{
  "d_mlp": 512,
  "activation": "swiglu",
  "norm_eps": 1e-05,
  "qk_norm": true,
  "bias": "none",
  "init_std_down": 0.0,
  "optimizer": "muon",
  "lr_head": 0.00874,
  "schedule": "wsd"
}
Each number is 500 + 40 x the weight over its row's rms, rounded and kept within 0 to 999. Layers, rows and columns count from 0. Numbers have three digits each. The size before them is the row's rms in percent of the matrix's.

# up: layer 3 MLP up, 512x192, rms 0.207, rows 449-511, columns 0-63
# down: layer 3 MLP down (transposed), 512x192, rms 0.117, rows 449-511, columns 0-63
# gate: layer 3 MLP gate, 512x192, rms 0.22, rows 450-511, columns 0-63
up449 105:499466575473546569518529457509484551538524523589472415595499527504524458503532504451559494505468498439504538488542532533501478496514465543487498535490478540483532530559498462499555512471575530
down449 095:521502499543482480565530536436477488406523538449507467444473460542507543447460504534538571524523462470509503521461488433487538520525460522546592479544451491449493520487541464531525502479539505
gate450 108:465468524516460511503430493526428529549493460519543501546501525503493556452530583532518481471459439501457437521497529418488501512512548537483564478527502448523479509520545478428499478507470527
up450 102:488502461450412455526480536490450507508491489495519549542502510477496521497486434483505549508534514430488481458479499493488506503583530463482581461543500466469501569560499522498494530508501545
down450 113:481526525478425464518554455442488453554464487491532452493452503498500401535482478484539543496561510472503501435525503529540582474562465569518501483519499562508558607521507519479501535485443502
gate451 097:476527493495478526536448461549517561529517492424549456541511508554408507541478491554486456555511556472459500525541537561452546520507483487531539499529464495499460475463492505487513432511515553
up451 101:518454480501474459506553446472556503556495481489562483462448479482491500471456568519393431547546445426486561491482442581492513468459466517477475416477499382535470537483514450504492525486433431
down451 098:489470586413519460486518496540520485457541501485566498536520460494435535453483538444441493516571518552510461484532448555422541512525491455527476572526495485482494511486462516534518511545476452
gate452 093:524448503493535438554500554509489460575575493522468510541522491516443464496549489486526510507445538505462516472520492516482485542541453496450531552500472525414539459552537484528444447558507527
up452 085:453459498494576514481478556466503476519549434501462497530545506564465457489596409462495413502458522468468499493521483454528473502534595526566546506479502499424503489494486488561506512531558479
down452 085:504482480548487438464533476484496479478456510513538489507520480477519537565496460502482553531519509565522471482449591468479565450488508516554375454534520549530507539539455462516430519521461534
gate453 097:476522572519543512566484482513498583457452540557559496502493551499497544451521500510501535496495491526434461553523442444549472536421521466516500571519506521487461469524433472511479440511541430
up453 103:481630547475495455506531432541491543522454480513491483563536520435523532446487507444563517589509536517467492503482463531501485479463472500527531460492441492415482465590472459494496519541471514
down453 096:524498533421528536556475496496477538395408445507438502478407442507497499552521412582523516449426498510511491502415475549525598461498495520466517529445500442468537499492507455515509489514409461
gate454 055:528519554427485524500568488541524505512467492513562519471555526509478422511519534576470457509579438517521494500453545539509459521516516577543581556485528553525518406482489450469463486498536460
up454 063:461487512538465527476520506468531519494526588471481482492557537500539493502501435463479499446442519466477499548513464541570513544477523510528429498491466525441482575519491544552501517492438484
down454 055:523512518551460454487526567480538522501513574480521454535537462480512476527585441458482499486455510466499494514509522436476531498479507547489441497459522428462432554501526498507511519507443555
gate455 096:467481415537469507480516491465540497546507510508537482482500442496502502548544479499484484492507507481477522453513454530513488501513545587547523577498511446491597478539495518571542529505558521
up455 095:509433500460504500504529515532492505537526529454467470558490468476483492565565557442522503512480501480531472460554520572484492493466498479519541427526425530478566486468443512471500493512521556
down455 094:482435477496529517463604519593483493549520518519509474456580492547430546435594570512524464476453474528487445513473588479522516517454494436450445471512431481482530500497522494509497478577440489
gate456 099:495478386512518507487489579529524413490508487489526448518493516476523521450479548448485532548481476473538483525543518526509493506489442537531518500512518444464551478496488556545473558478456439
up456 103:542485508498496534441470571493540500423545615517478446597499432494556470499578476467511548522538544480519526570445493450535531540519591507554517485509531461419535513513504529498543520446466545
down456 109:502459518393535490517525478453447521489493508498448495549475538418543508463535391532472456529478490483519471536535440470511562529485470539502490514494402496510495530478433547523465430519458559
gate457 084:526536460395558428522485489506455540470542454516451516559535475482562475485460526460525456496575435514502517446492507526409438497517468520462500522567471453471552491440563479476528487469527462
up457 080:531443485561426546496552499458472470498519485470491455454525510536428500529528476540465515494422542539518504566580507536585476439527539442527475494440572507453481482569442534469497547448540507
down457 093:516491486533502413515480583458471479523482417528485456516558553534522513493552518552502498476482548504464495504538510543490463502529544420515558590512427466456500426499490444456568563536507488
gate458 106:490450526468503521475461507511506522447517462549465488529551521494483500499510558513427449461583517447500500499518497509413490520504471469540473490532488500542536589535482449495496387523489465
up458 105:499483485554495547350505532514566516565417431532556547441454465460460519457411489471456512487475531518505476519482510527451479518495485589564482524481507492451493596500450519456453470525507509
down458 105:526553552487521526458515503464536485503498511578483552494574431461492461468526508485483489528555537507532495524533493503415523499511511483521489517443475526503495600444407574480468515444565513
gate459 110:565486504528511555566537524527525499503496570485562458533493497534515582499502478443539446542534452461512516512463534516557556460503487449510538590491532456448485411448422473479513479514584479
up459 110:451533497504478547563469459477505533524532495551492499497533572527461521595490492443509544455463444498545513462557530485501500479529479488414529571466478573535486520470489483501512521509495498
down459 097:493489525543515493511450509455499410470477559551467519542428492518515453523477479472521451470521494523504453469572561437539503522532486512483479512494555482493466498440492452562519434491471523
gate460 087:454497492551528476412490464499515523515529487573483516543619542434492500495500469506503407458516515517472476483505464505512429514476481489558462462571487519512504409509511485437542514430488463
up460 088:518554454501478484536508506556532486450475473424528534489409448551517512516553574553481517506498496451564490484510484469532519491495480571450571505465513515492605519521479528512513506521415497
down460 089:480510501487566449556581489566540594600389478476504471497448453470477541466485569546504472489500506528527539444444509476511471459405462469561528562525524489474455504424465472428501535518451507
gate461 118:508556486457521512539554479485441515533513452466529482420452482501435481553527499531432521493522536565572484505502535503501563543464477534517542555494515556518497539538559493432492502536507438
up461 112:479564589583573475557489472553512523513501458545467538489547484482501492501442533475532543536496520467525482573531564511516474575450539533389517541431493528475450537524468481540491485497558473
down461 113:465482499528601519451567492530477540442490445531443467543454503430455591461486512499476527512467533536530424552532448469500424493456441433464506442521498541483450480514462485466538531544472493
gate462 116:498454552438530533464515515470525507472497545452483461476506475512507504502504495449508440462560585481536510501490514528545581512489576542525503482542581503410489459494450476486555479503514461
up462 113:501514450455514496515467457520464445488519463531521555538544468483471497544509473511441452516512525508465551521496482556560488524454430521487509566572518548504437576504538578485544469432524509
down462 102:519493528513535505444523511453576545457568453479471499474479467453461541516436512516511542508473494560469472481478518532503471483517506440535476488580548473429531475449518466492520445495505511
gate463 104:491582511540512460513547496494475541500482490469453445486570409472529484492454490467580498486561468514527483542466491467560563509469553519450484533500510552471503478458546459530501493533514517
up463 120:484477540496527474550505520469539470495521522516473499450504535562544506484528476515484460531481534504480513470484476485463428494472488497475556426502410457518480489534464531494491480532473507
down463 105:515473550568593500565514502527515438525566526510521453521449494488526546526499571476514504484440524508513573535523526560464452527585584511501523435477425515512467530531416518430610520555459501
gate464 093:512459486530499497523437484521455473516493509464526464486455502487490488559511497532454473566554510478572499516479617476422509546575524470464562616520494581500448513542503541439446490517505495
up464 086:511462517511495488480525554557453419457489595507533507483527516526452389489492487446502502560498542462477557487515490533534399449451519565514494459461541500528490537499495513488543461480511507
down464 090:457453523513542502496556463515536487550505503530513523446371539479485500468532427474461498506517548511510493557486526507485499614495488443464544502491498487508470453468516502489511452481504446
gate465 111:527513543456587508488495460513454528479495584512528520463452473394505510506468566537483485459469561496474436460470473538437468484602524455500529454525463521495475478493521508582602466465507455
up465 106:486445493485511574468495475453440470454461460466605452520491485515455530526498484564487538533486496515467491500380490484487488551498593474505532516492486501534494457516583546653502530451505459
down465 116:483460494526492493591550520485496485454431505535532538510457542499439479564512517523479558496527494565525532522481514506517469544456568495506558500456528522512536518506482526500510626488551472
gate466 109:452531531475509479621510510557457449488512489478437536427550450443487422462517571527521453451466576499481473455508482510521519511498472468591485501492545463528493550476508538543539524538468495
up466 105:473494501560502569518540485485515551500545535517561497496547484500443541555536458423512497491497511472527412509455455449508478518487493546429505511499555477495553486515484494426521533479560452
down466 109:553468509508395476468496540452527493431488528522511486496575527483433542570589528498500523450481492468494441539498500523547493564526492477576520431578526511447467512547507448512531457491540474
gate467 098:370507462449641479518493497493434478506520503515505451436438495501532604485503488499509526445508509555542479463465442485508485396464506519531482504466508588480483508514478563480549498506550430
up467 103:459482549425502554470458537525503464476464583558409481496552495512554495496476455522536415485582479484534486495472490498486502524496492473549424532469544460468503443546481505493473494559507423
down467 092:496431492444504479477530496478448506509451559450510446496430510514444510535502499520516499492456559492450442467443464543541483462561488415532479479421469545486514539510553458520543439505476491
gate468 102:541489487492447494540524549588449489561488570507498496514528466552540542482447507469540517524546559515545487443436562619484458488565384456535545486530494537523510442494497571495590483491523500
up468 097:564496546483480492467446426516490478488405571525470512462525565510532513552449481409529492433447543464516553506520535459553459484491449434520536501491519525552464566499511550572443486456512474
down468 101:524517487504476531539482406419574450478518502545506481484464479459506455558556457539496495521488540524491521521454528494576522457434493487443581437485486561427490514578575485441511504530447436
gate469 102:465462466446541490461489397572535517525501487433475501535542515469565398483509503546469523524456507498446511484499463441478536496477459505455476455512480546593490476569527517470495532461483522
up469 098:521503514541377534589503522497461508431543521523513511500540420572490487479487529534571490475459483517476519493521540538522449541487528530546507504515484538469589558534429580568532470469475438
down469 098:431496489489430493537496530425499491495540542502516434499517483540446476549485529512541521526530504540539485479530495491557538457539496491531514507510527536453607470516431494490520439506493489
gate470 106:491535449511539549585495474557504455526427467535444486532529464525534496479504559446540527497473422540415572436531510558537528452471496603545519497533509464550489512468512535526424452488473526
up470 100:474552536506523469534491465465468517452413548546479510548507460480478411486450536475493512509509487438493530465466535505559492496490485485499486472444583513537430441459489553536564465503550549
down470 111:428462465461403509492466505498487501533505582462552524491451438449482484506525496520483518504492493446467455529529532566452474541498563502518491440469421519567458502440466566466563560468544487
gate471 101:462495539428502517574510503472481499480515572504501450509507479511460462493522506559504421498524546453537404455441494484498496540432426463453542469568444541491491477597497489553530568433449462
up471 101:488501565469527480470468457484460547466487471478454521483555442491522415513475514471503521513557501552460467515544514518505529548515600532508531436488552552471577437532520561506493445519531481
down471 097:488508454459489530507430453476509572541533479505481496524504571495540484564505500478515531447492519478472488528392526550504406465520519510537500563616516544473446496598514476508507448471466550
gate472 101:460507565509541503477535524535494433577439434464419523491524532496546465498455468470531470580475503537463490479525448481475470550543461473552478461531458502485459497502469549480494427554430566
up472 110:522555502486502569531588439482497573467521502472485478542485460455450506445495499463519472510519520520446472479494494493503542551489524541484502537458508478446468499534499459545489525582480434
down472 104:484492494507464546431507475487498613494477440534443546444463494423465432528542520489482473523483480464453560487468467477563514540440418539533521447476505481551534490486464490558484536502553467
gate473 103:492500462508524484514508500537468509498550511523534429523492516494527547469502518514540549506529531540526483465514520582581459486519516440504458509522533502509479451516422514613538480537459453
up473 098:526482541550474538475489518491513518565600533429459544456535475522523560475431519507481440457484484569427442503539522469455510455481528561552523573469508443409488496491508562452467486477528484
down473 104:549463584515555508502506498499507489450498553493457493473492488483501544437439513540508542483556501521473526445473547516497459465521519461600506515475437520382524543492434520491480454492509504
gate474 115:513487458512537527497463432495526573486533530467469462475559496556438570384574557513479469459507409593500429518555544489462458508440529526565503522501523589550452493526550506530517507497529446
up474 117:566541535449509448539543653495478497543457522525502525562455508521501473555557453454463511538455402519513543506577508520538517526538482499405484465527468450449489575415575502498533447506492512
down474 115:541536495571466501498489535507532527545551486540484516586501471522573452597440478522461428559554482534519531511575529474605463495439466454511544489453531479488490517434473495518494507483580498
gate475 084:486501481430526537517512539483550491488462490469518505498555551450458465488452536534418451482478508457461501509500563389546473494478463435535528522476469513400454521434477561504535530403413450
up475 108:518480461464531384467469461506524453480565471443460510442542584524550522571550523529467492464492577516490517473511456455524500511420533544480549433489401462504399487580572509470503503530501463
down475 090:545521471478539563508463489551510522508510557497493527526444472506465495449471441446492436476509536495487546513563537524548546503544515502550516406517585573533513514526466530506503518427485528
gate476 085:519491448463500440462518469464539415471540546510596512468460525569491540505525487531494529592544457465505482493480475482518497501560528522606423419492528524474502447423497499483501485490471433
up476 096:521549536440523488518511577520460491529500469474503597471434408473528446493492491504515541470469550456588490473482478503542557507471541497418566533494523463494574482592553478533495474592532514
down476 084:488485474482534517476506447532494550499495463523572452461519463502524555489495482485493476505527476460428523504458531552534421482559566466508473477528501516516413500414528513527488471488481515
gate477 098:495485524558480472452468472493553489555409473540534422552489527528400557453493499470495450514466516444458526481452490485511459514470482444448419496567482515443547434457513477519490496491544478
up477 096:507480480430460538454534521576446456520479461500516502518489507489462450517514420531576510553525446532497478537504491459453493444512530615449538542564498582525514522484484578531538420511470423
down477 090:494541564474525498512519471527505565452471510564540503489484527425487469455463396521461547465514472514512466469484508475513455460509452560461549510513491508526436489556514547485581513495491425
gate478 112:466480488477505494505518527552474509493505544505490488486494525475536489489507480550492551491503524523560488552477462543510519465431459500587536548530534478533472535417529476507535490567401542
up478 095:533488526478559529487461511499472552538438474493524484498534472478503517503504515456470531456535538530506451495625512514560495474497511482522392574493488533495505530529514468441427476506427443
down478 108:538535540448524552411468495553512536532471520551477595455477543595512467561498548482483496512504497521445485519504492506491527566581459465499488462509507378449519466438446413499491569444526464
gate479 092:522518486489569468485545462495561562540611524531411433458499508545513550471503485510485431464493552565509475457518531474571572512550448478540491503452417548553535518549451390565494473539546480
up479 091:474524504506578491426587461474581498522536533529445470522491404519493516453424491516435414529490540550513452462538564524486491483439434577484496481494442508520474558550479364612501541503496517
down479 095:516505455443505493513599461475497497523555510462565439536490453556600482482450610477503458511548583490518487531485496406440485525493473499495472486527508483474522530524472504564475450500473453
gate480 117:511490518523502490425462558545502505523507537521506428535494451509457542501554577484517503427498480541471460517511461440562494546451472492565560511459539496500452479555457501400466470471439452
up480 113:508527413506441554496471523483548523463448484417536388514466488463440481464484540554524468467562431497488608461541590581489569547499534451530508460491482487467496488507477512489540539515513513
down480 118:501598465513453493472515584437525519447490518445507434468520452463505510456495444562537524527508440474472525536485581489440438533454532413540398544409479512517483504541430555450442530593465514
gate481 100:469466522446473472499493488587464486456508477577468486475481479440462492410462546492524502484514497464519551420545511450518488489579498476473481515502494465463509495505482553526554473543498536
up481 100:490512535522470514581529463444480521554490524466505449521417532457558489617547480494501447521494553510467454555479437574466540511479532497459526442571490551533510503529477380511460513445545412
down481 104:503532413528472467494552492548451539460522501587423408509512480446512481585510559520512421547489526457547506448414460557490517476503555514475515511546427466533483480529460470560533453546439527
gate482 101:464475549493488509463525549491444459500545478549518425466595497497499558496493561503459469473561493499483558502489450524571474483528520463513483482488522407456544537435470536476523509453488497
up482 095:570544494477522528564506504504585460517489396539490473472450459517468586528486590530507527444513480448523353494529472497531492511478520475527500446488451497554506519557494478478534548469466497
down482 098:574437465483485492448458485487596501521517496500440562446512470472518492517470544502498533465457499427524485463496527494485537577522534449500450550540505575509446465502507479508481470492469474
gate483 100:480472465563392455447491537433510458505536448553460427547526459451541518515491478538541481574536516524576567505435523482469507517477545576513524470558465529506539511490483403518515522486533549
up483 108:583514431416514544521532614457490496513583486547514506582442482507501582504516451512522508485461476533491473478508473449491536561421590520462520428510489539476527480553508485554505472472524532
down483 105:500494539474481518591530505471506437504532449538508425544471427501519541508546547524599541522424474464531422493515509564493506573482532475428515424549428526475505489520501509491473494399539522
gate484 101:508486521493446488470439521482423535506563526505559549526462499440513545461467530597538440462508515422522532462540574423495564563463436456549556481529450502466473501476498580548545489542474498
up484 121:535474492503463516514549490429482477577526411476490559573461504498541491490491472448493470544566469484524483438462530504471460521527558494557472501540542550502507502493439450507438345522495448
down484 109:473480514543464512515487496566576457462475469475511429478490506527447513476435497486516513477505485488516554474460463588492509454547516494506527546529467503532506392507479443422496443565539531
gate485 110:515518482459549548502507522484451470491578472563427463435515547454500491491536567450564523538518463531520491529474447458511523518500546553427553536441507566546505476516543488578537499455509471
up485 110:500492526592541561509511470557496540466464526405547544529534503456471510472526528470435491531449504541497495488564433511566515463446534538485495555515526464578440464438508547472442544482505475
down485 112:596507480524457500461396444508528513568473474418502504441530477522458558461461432581458508473441505480438538445559497547544479449479551559561477509545526529493513498515522466496496529454452523
gate486 113:520481524510523512486509499521527543483442545442497556513579525522564480571509563480484504506527563527508528445489524478475516448467464535538498477517514562501509530523493562475470495486506521
up486 107:451412519476537518514491525317500390439545500474566462570461503537527492534523453515504461495513504440541467466439517510542474452523501519467544520525537456413555457560573486495528567450438437
down486 100:481473577509533551456473474516430470466481533529555457573492522499499430509530566507449569482469559520484482471492468492508516402488487555454495466535505548513493516500474513507440433477483504
gate487 087:452549517557549453431484548539498556520502541505460532451570553582493488574484491476537490418468548525513476563546439475509492462532481467437439545536518466478483508496519476461506532489505516
up487 076:524448552458560605539507535511537499548530433479487512481542495525538521504551409450528528500547497511519505487529447544529491485480536513452450538544495443528451499449504477469492473549517559
down487 083:468434474491514552511467501517493451491463523405455527428569441506570477517531513457515476527520486509542492527545540472469520501526501546451485537531559485540495453484500493432485433534545509
gate488 121:477511530495525527522460503497486495523541534526483435474554536507526494450470467520507483494462502555558474473515382479515508520468473509534468476547570480545456506522469435563558523538478477
up488 123:571470509496494542482533515489509492493472501473474524535545545508525465547516539406436520525519523486469508545480505563504567509399521499566516501500511540445487550521531506438575530487570539
down488 116:583487535456434444481539476497520469440416537545446491455575524454462518512544524564517497561495485516483437530564566503480538463461518558531533543523574530477512514462489500522521441500572509
gate489 114:503449470485550466505456455561547511456476580557517478486513468471442556531511576456505538555534473539506544520464534464569484475565464527609460529483455577526495499473497563491486451493474455
up489 108:486433504480511533476453468533509507567422481516430556459529612545529418489504519532525493527481478513554504559533515442451452515518484575503436437430495516537470532531500510528462568548533506
down489 108:434481522586536532456524484497437505487450415483492427490500528554408499465453432468509519450530525486555535530541527509566520534474450515489560434416439500544426492540488528517521502543555487
gate490 103:472505501455487487467522529549537489526505527545505475586500484472418426500474517510499500455460447469499547512469547526550518442471488462523550490487472483514537514447513554558535509520442536
up490 098:457457529542401546485439480478459541468521511581379544482488592573522535486466509491473543439491448485461476491539457402521438510488449454491486481518526444471519481474494513475481414519514496
down490 099:452521510482491544540537497512474529486538505522459514581428474506544502482486352510495436484474491499536496476494530445536555487511498486489453448521457495470499488514588479541442471513505495
gate491 116:492467414550496444488579485516522551498500546495465600467551552449476517530439551523466517501525480535506509478547539495543440516486562538457535524531432496532400499452508538549459481465495458
up491 113:443451505487492442483545510468442392565513548491497520546501425493602536496520495503474484453515495518500506458538469557504508530436496516488505446503497485481506521461559457446491570538490462
down491 112:456475496537538429470451508469488450582543475462517550637444513537558529517503478500465415492420464502438490536538512512460484463478511473524459539598552545540521525515488483467508431454537468
gate492 037:536507469378518464505516500474456458495548469504498486492505535426482543488543531562532479600507443578436482507437515479465403500526524425523523513543506485555510465470527458498555450464492427
up492 053:410476521486532499498456508504464487502498450518507528503525462500465375523511450556447420515559495503539456555485508441477456531475531504475506572519426533531510541563594460412483519577537468
down492 042:434437472467527452494476452438470441438484394518552526475506445494466447489484486560507460496503495491470449534557501531489476445451551498540534542544386552550503545509562439467565474512571477
gate493 114:550512562480479511430519552415449501531496565478553498560550618551543408500447521463503537468558517495441438478467457521502444525536466469510577514497591493444454521501443448489463473491509458
up493 104:438513502524478591457549563529516554469493461586474525510502518490442505547476470506551530509458493514529529554511561481464457537490451491541466529487502472487518491467460533455516541495504479
down493 102:566469516496526520446460592518520522451500466480491531471507480441508508489429471535436512485485546507483531512524519475505462529517499435543443539543478487473525493495479484576518604521501467
gate494 098:441532486472520479612495440493519503491458532462567462442452447456530526430453484454468424474522492499468472502484494523548494509441466524493498553538560447539497478538429572530517419536516439
up494 098:606452464474548513461436467573483532457507497509468490506565537553524537513488490463605468453521484522596516447535509486425453478558473533556488540520520489518442491494531567536545556476537469
down494 098:579557533535519566472469490519529508454528523572447594532452546551455516509580562429503464468412519489551498533505514510518466561527477540533595398547464531413445474484526477518544542445501460
gate495 107:561444494544531491441509482492484531495578543481468509454456413507536500464478481533454453440444465537500436492395517429486507621478504436479516503544488509527477450493488489498477451500551517
up495 109:547474510427417511533491497452478508455603489567491549450478530477545510548513505534511425509516435496500566494544548551455416495503461515527594492419504448552497467533465506452506459495479482
down495 104:517545529401476531601439489442453500506560550481463502515450513501478525573537481521552427496436513516505466493475542517430465517490461471534504509478495470599454534488510593534515504519464544
gate496 099:506489520517441561489512503423388459520509483405485516468526558433557523511438530511497472538497519459440488493491497573524534591527509478552501470515518498536461390472472543527520545550485488
up496 098:512518508538495497493489437472486504556475523490535487519462530549523582481497497488458442513477508511493517522510570452519534502549490497497453501529642513530518468483566455405527466496555525
down496 095:522551518507525518528443412460562506437440531495612525535474580462559448517550594454491451564512542507473440394517488475487582481469587524520529489505529475504465485509537561454503427558535472
gate497 096:653479533542547558475530508444549480512454521546482444474590559470514485529490497474515462495520465495465488413502459560539468442495478582509502519448488518476505492500519545451595452486491545
up497 099:448476482508518538571436465576456583481496528538522502479427498470518548503511512506459479472551409539463542499535551446490485459540465524490549488539492452492530502574500509472506458470445483
down497 095:479453486422534505520494515524460476492481564559573493576485431398420451522545489454506468485507498482518564608457527463493507502537538526516481514497467462498519496510579524429504530511505504
gate498 112:485505579536499578474461572498451529458545426480443448537503416482481463448524500500571558511470525570569425490571488480458487409503460547459477489483498455476582506477498503461491467507420453
up498 108:453484433570447505471498493471603505490456524490506545496502568593499543498517443539515517439526514452434473493525456526434459552463487470467566515557490554492517465500437516452519534491474527
down498 116:425461452522501471513584457494587471475445510495510562559486481538531584446566477560544554532471463462491522467545477492494479534565507499474540453507439476538480552504535492499574517509537488
gate499 074:472529544432541484503471504474429397526492462523401504547484547490539541521450522457516498488508547525610482489466553496513565484555537453455482557535459541509579472462531527545562541466517531
up499 083:412493480526458513464572461609474487482511533477576433449455488522467492521492492573509521461527486451515540487487474487500470476507470534520476504527502457476544511528595492496473478526515537
down499 074:515489534558452557489533427508470422450487506504569466566457502545517556489586478547514481476511502446539435509485422421462447472490428452500492498513468472521502461534468477501583432512526484
gate500 083:547438494541481553500525516466491603537565501497551451512492511548465571443447476557536522383547507509480500441478457548464532486496544471547508517472508499569456501491481543570534475528485547
up500 076:523432526497488602501494534471505581519508519546486574446524463574483507497437480523509500445575502429537454429429477493498554532436603503489506492467463530504481537509533499509520482562430541
down500 080:494554485428473489492468427514556421528485532574544581530535473469555514595487456444458462438495528476537562533471493468477513567473535528464488520440445544419514542500452487530544558484437480
gate501 096:509538565589469494482519526503497469481522436530585520512546460504485447525557518516593515580540479493495506457466595563569514555548480477499517513469551493504440450506493420494494554500552494
up501 095:493442545490456576520472466556479501487522574431505486578514578536582497490517511531493542493544499488552553533497454477463458497493523512548492405496527519459503523502463430432434478595468523
down501 098:501534519494546413497443542514442525574473484444461554463441558456538483476529483527518562532597425470517527472499530480511461581529498459502548448494551509418523517451470495511494447516482468
gate502 116:518515420551516536491449530506475507507529497480485490455449482529395505460523595530534487494454538526460504532468524527512492459462491501603596574525498520504550521522500483582536530519426498
up502 124:562530425540552541491465486537575516487545529578488497517504476470425522488492516473497512565503543530488541438481514450543496500515522500518548517565468514541539507493483459516506540540549539
down502 129:543521458484447553519413464524489459546518569525501536556505439465486519564642620473511479431517493484479522521454521473468520477593576489477469497511530548505527499507422413478479498486504526
gate503 040:554474520530490477468558439476470508505510501517491477616565603432530527398518536515550466481527471486460416495568460436466480502564526527534489473490464456453531483527544474492503564519458450
up503 056:467468479524496527509412553455523529467476504508563533441397482511488507532510443525460475492514544486527488533421457534532574529443510568489421557489449512501459549521505506468502453514516478
down503 048:492472478487523563496496592502558486557517513449528514425440430477543475469481456516422487516485559437535512568426500555518484480452474465435493558555483464496497526505493479576524463451510507
gate504 072:494625501492566570460515494451543521455479532534499545503529485513483465440440521512442520458433504538493526462440487498478538428500509454451455527397474485458394497546522448438488487481439513
up504 076:507472490446471494524462546498485476500578496433591444546522581543522507583506525465563499501530467494472466481426525544539486529568407570537556568494507496486584488499502536455472498516482492
down504 074:488433458547559473563525494465475480546470489523481485532506483483514501511435485541449507552486546459508496451501453431521430498487483572491555562529448539459418532486420441538554473453477623
gate505 111:511541448520559464397496541476498444580506497520525460502487465505504515519508560463557501480529461471523537502449468548485531507471532439508544544511483395547503503503577461475500416523508511
up505 107:441494492484609442474484548544503466531454502493521465553460464572512588519536551449482575522563493485480480464515554528541508562550448438506468453475519532474480509466443437510520503523528468
down505 114:460540483453591514468487497516457504502525516480503444569508435535502470622508578512462529491501482518540500585509474485534470491552551509554457533534537477510456506412530454486438604488576405
gate506 050:517529577576492436483451371471508493483467463498556517516596547451592494526545550504494475510469517450507449521472492442487518511538544517462464571563434505449443405485463449508500548498494464
up506 059:488571452456521547511475508521507530487488488543496526417475481514413512469451498460550516544477494534475489463428520459514520475514484480509527510488483501550517520492587548498421498550487509
down506 056:452561515476499459549464450539495498548503422554495518442449505525420483480493527489541482507448546557479528482467538508503516482537472485536563562497493527517443423538501516494527485464510490
gate507 109:511511530507489474519416547480516485504512562529579461490529513488479559432577518478534451473441524455543516529508495505560539469479476469504541527563471500429524509528421563480516547537467482
up507 110:487447485490467528481502473489522523446476424484502472557478470535507436439494488544534469481529490427540552584473498460500539538475467558494552488463461454555502519515523406560488509483548490
down507 109:589480483509485541506545562605499489550502473461489446476542547545510559508410455459522579428554490466456465544536420481513513523350468541446491548505531497511513508518451474492504447508552533
gate508 098:475512516528500556517602451555462527562503514519460490506534530452553492534451510491494533394497475437550465480500506497518499454477533467404429521517536497460505513448547554461474456565548547
up508 105:537449487500455447505496529465507496524493466496541542449456460520509493509575437523500449539487525506444558596499503544536496557530458472559527544524530499459500520537514484542508470506521487
down508 105:527531454481567445518438498451501483451519457472474530437503446525461498440579416531538474619531592524429563562460494480504481541530456471592516442521494501488505500568565472539473510518482460
gate509 073:437427439512558476466506515479445469485518517482504530540464491571512577490515468499560568526479570486563511493457450532510493537473508534514524432483479503516514499501509518522493538541447480
up509 074:457449539571461457455515528532499461496500529532527554432451495485551531554445504511483527500539494514484592490474558517480487499494508520483498429550497467463575507470528474588459520471533467
down509 076:535492508557511467473569465537422520559464484438446509496475436480522511509507598446504438535466514504502529511457421515518484517450563496483504482436486534454505486454426530462490504444525437
gate510 098:487548546460590549486504509498461526483482512463464496479501503500534489529467564560524474527468470573494421464446563519531456528474534473540433518485467506540436473457431429491558471511438497
up510 103:498478465561523470531512500502489454489508534476507508493544542513568466506472468522439391564523457477537540591579432567501529512531475404505507446476478451542548557525496504449472521571538562
down510 096:554486565429426452476532511528523501428521513533432415503471461518485532481544476486542512547483455563482499549499460501434466551547575484459454460396507508515517461502547540524439497487462439
gate511 104:505471533523515505447538495483515548578557503505534523414493534526532598478492496478530479463522462511489474457532458541483500534536496478473468490536471454546566488471511492482465484522527556
up511 122:551509544451491468553433488472482479532491458517510440535565436505477508556548508498559528527445553491425573475505579490509473508473503539531480439535537458485494496477521444538500478569453458
down511 117:470533486505514455564528498486495522495519452529482440532514465447540519489563501507575481448498595462481562498455440574525495457436543469534541475574490499497457552479488506541506533509509471